From a checkpoint of a small transformer trained on Wikipedia: learned and rotary positions, tied embeddings.
Each number is 128 + 24 x the weight over its row's rms, rounded and kept within 0 to 255. Layers, rows and columns count from 0. The size above them is the row's rms in percent of the matrix's.

# layer 8 MLP down, 256x1024, rms 0.145, rows 0-20, columns 832-895
size [ 97  96  98  97 104 117 100 103 104  97  92 102  99  99 101 104 101  99 103  99  97]
[[110 109  96  96 146 151 156 113 156 186 182 159 143 144  79 130 159 121 139 132  86  87 145 142 130 105 134 134 119 157 181 147 155  71  75 139 126 112 171 147 140 126 137 163 149 136  98 124 115 137 117 157 134 130  93 116 125  95 102 147 120 178 147 148]
 [153 132 136 172 143 119  79  97 124 124 144 148 102 157 170 133 150 134 143 160 150 114  97 130 132  88 110 110  97 142 116 137 152 124 144 147 153 119 230 113 151 158 140 107 142 161 125 113 126 134 130 132 100 148 124 142 117 127 137  90  77  77 118 105]
 [136 153 109 133 133 106 111 149  77 126 162 149 153 142 140 155 117  95 153 125  70  97 121 150 158 126 138 135 128 118 115 152 141 172 103 127 129 105 159 124 148 103 141  99 130 104 125 130 131 143 135 110 102 132 136 131 138 122 164 135  68 165 141 156]
 [147 117 150 128 110  93 100 119 127 120 143 135 120 153 129 150 139 147 129 105  72 116 108 143 133 181 140 139 104 122 130 115 116  68 169  82 137 147 161  93 141 121 148 108 135 119 114  96 121 154 123 149 146 147 131 145  98 156 123 120 166 118 116 123]
 [129 114 137 120 116 164 116 154 102 106 121 154 129 171 153 145 168 140 138 115  97 143 147 124  95 159 143  91 109 109 149 112  95 131  92 121 120 139 133  94 148 113 110 117 181 115 156 153 137 102 142 126 104 128  89 131 140 115  95 137 118 139 124  67]
 [142 116 138 113 142 158 110 102 175 165 115  92 151  97 112  81 118 115  82 127 131 126 143 145 141 129 137 187 140 159 155  99 123 111 117 127 117 132 115 152 115 147 139 128 109 141 141  94 133 109 134 149 129 126 140 148 139  53 135 143  97 123 176 121]
 [131 121 136 133 110  98 114 135  95 111 119 108 156 147 131 148 145 128 108 142 138 133 127 105 133 128 127 110 142 121 153 117 148 132 134 133 122 138 103 168 145 105 119 124 125 145 138 129  93 145 109 107  53  99 115 128 127  60 101 102 101 114 116 134]
 [119 117  93 134 110 130 142 113 143 137 140 124 143  86 146 134 135 114 128 142 145 107 137 134 128 137 116  99 105 120 136 145  93 128  95 118 131 134 125 143 103 141 108  92  85  93  96 138 171 115 145 139 135 160 145 128 131 140 113 167 119 144 110  66]
 [155 117  96 157 161 126  95 119 134 109 145 121  50 132 149 142 150 109 182 116 106 130 179 105 122 119 119 132 144 127 122  93 112 179 108 125 107  66 155 163 114 158 149 156 143 161 142 146 107 139 117 128 134 108 147 142 101 133 117 154 124 104 165 128]
 [109 116 100 113 118 129 108 126 132 180 158 154 181 114 156 133 107 153 129 121 138 127 145  84 123  61 127  94 126 142 183 109 142 117 115 143 118 113 121  89 178 108 131 148 137 132 136 149 124 127 117 145 103 149 120 157 158  88  80 134 112 177 148  94]
 [110 123 141 116 155 148 113 156 161 152 150 144 143 155 137 119 138 127 153 104 141 111 117 105 148 164 145 134 143 110 133 112  91 149 110  99 135 127 129 144 144 117 155 158 119  93 168 138 119 136 132 122 123 125 124 173 143 131 120 129  98 115 110  83]
 [140 157 115 140 147 139 112 126 155 134 118 137 142 111 182 132 177 138 136 131 125 132 148 130 126 146 126 118 113 136 109 118 144  87 147 130 119  95 135 139 144 151 139 195 103 140 150 121 131 155 144 144 128 139  87 107 138  71 121 115 112 104 123 116]
 [149 112  97 124  98 102 121  99 138  84 148 117 144 104 142 149 112 119 141 115 128  91 110 118 114  91 110 125 130  99 143 161 157 191 114 105 132 116 134 165 127 132 126 131 158  84 137 109 130 121 134 109 140 110 119 107 157  87 124 101 140 144 100 106]
 [120 137 124 116 148 119 126 106 150 109 126 137  91 142 160 143 160 118 135 136 104 139 138 144 140 113 146  90 138 113 122 134 121 149 103 140 135  51  95 116 109 140 135 114 101 121 149  94 125 124 120 144 132 110 141 137 137 132 162 145  85 141  86 140]
 [143  89 109 113  78 107 124 140 175 110 109 150 148 102 152 159 143 130  91 130  99 109 152 147 133 108 150  98 139 156 130 140 110 124 106 132 108 152 118 125 127 128 120 176 155 114 128  97 124 126 127 120 145  98 163 127 138 123 109 122 144 147 157 125]
 [110 130 151 158 156 132 102 131 108 155 156 149  90  99 177 161 163 126 140 129 149 137 140 141 129 175 124 129 115 111 138 137  98 121 168 150 162 104  99 137 112 142 120 127 115 148 151  98 157 139 124 112 115 163 132 132  94 149 127 114 114  99 174 110]
 [116 118 140 122 124 109 148 127 118 117 145 145  94  89 115  94 104 155 121 114 141 135  98 139 142 138 115  89 168 123 157 141 125 100 140 134 139 154 139 128 161 124 126 113 133  86 114 127  82  93 123 163 135 132 156 110 120 129 137  84 149 142 148 122]
 [144 152 103 101 175 174 190 130 135 111 126 108 143  97  88 143 109 106 139  89 118 131 139  92 112 135 156 150 107 125 164 142 114 121  70 143 123 151 124 153 186 120 138 164 129 149 129 101 121 112 160 116 108 115 152 129 124 139 144 110  82  96 122 131]
 [153 100 155 106 129 101 181  99 133 146 127 114 157 135 162  82 142 119  92 144 155 120 138 100 119  92 150 141 178 123 148 182 113 168 143 135 113 145 128 163  98 128 108 161 132 123 133 130  91 160 136 142 131 147  66 123 136 128 111  62  82 140 147 121]
 [109 131 127 134 117 108 115 142 118  86 120 128 107 157 104 133 116 107 213 133 104 130 121 128 149 144 119 107 135 143 133 119 115  76  96 163  93 140 128 138 146 132 143 112 163 108 148 118  99 128 147 160 147 177 138 159 117 142 129 158 126 110 131 126]
 [ 79 121 157 125 141 167 169 111  69 145 121 104 117 170 136 105  93 104 107  93 114 123  96 162  96 127 147 124 132 111 147 133 108 145 170 114 113 118 125 145 102 134 146 152 143 107 139  73 136 146 116 127 117 104  98  91 134 128 145 127 165 112 143 158]]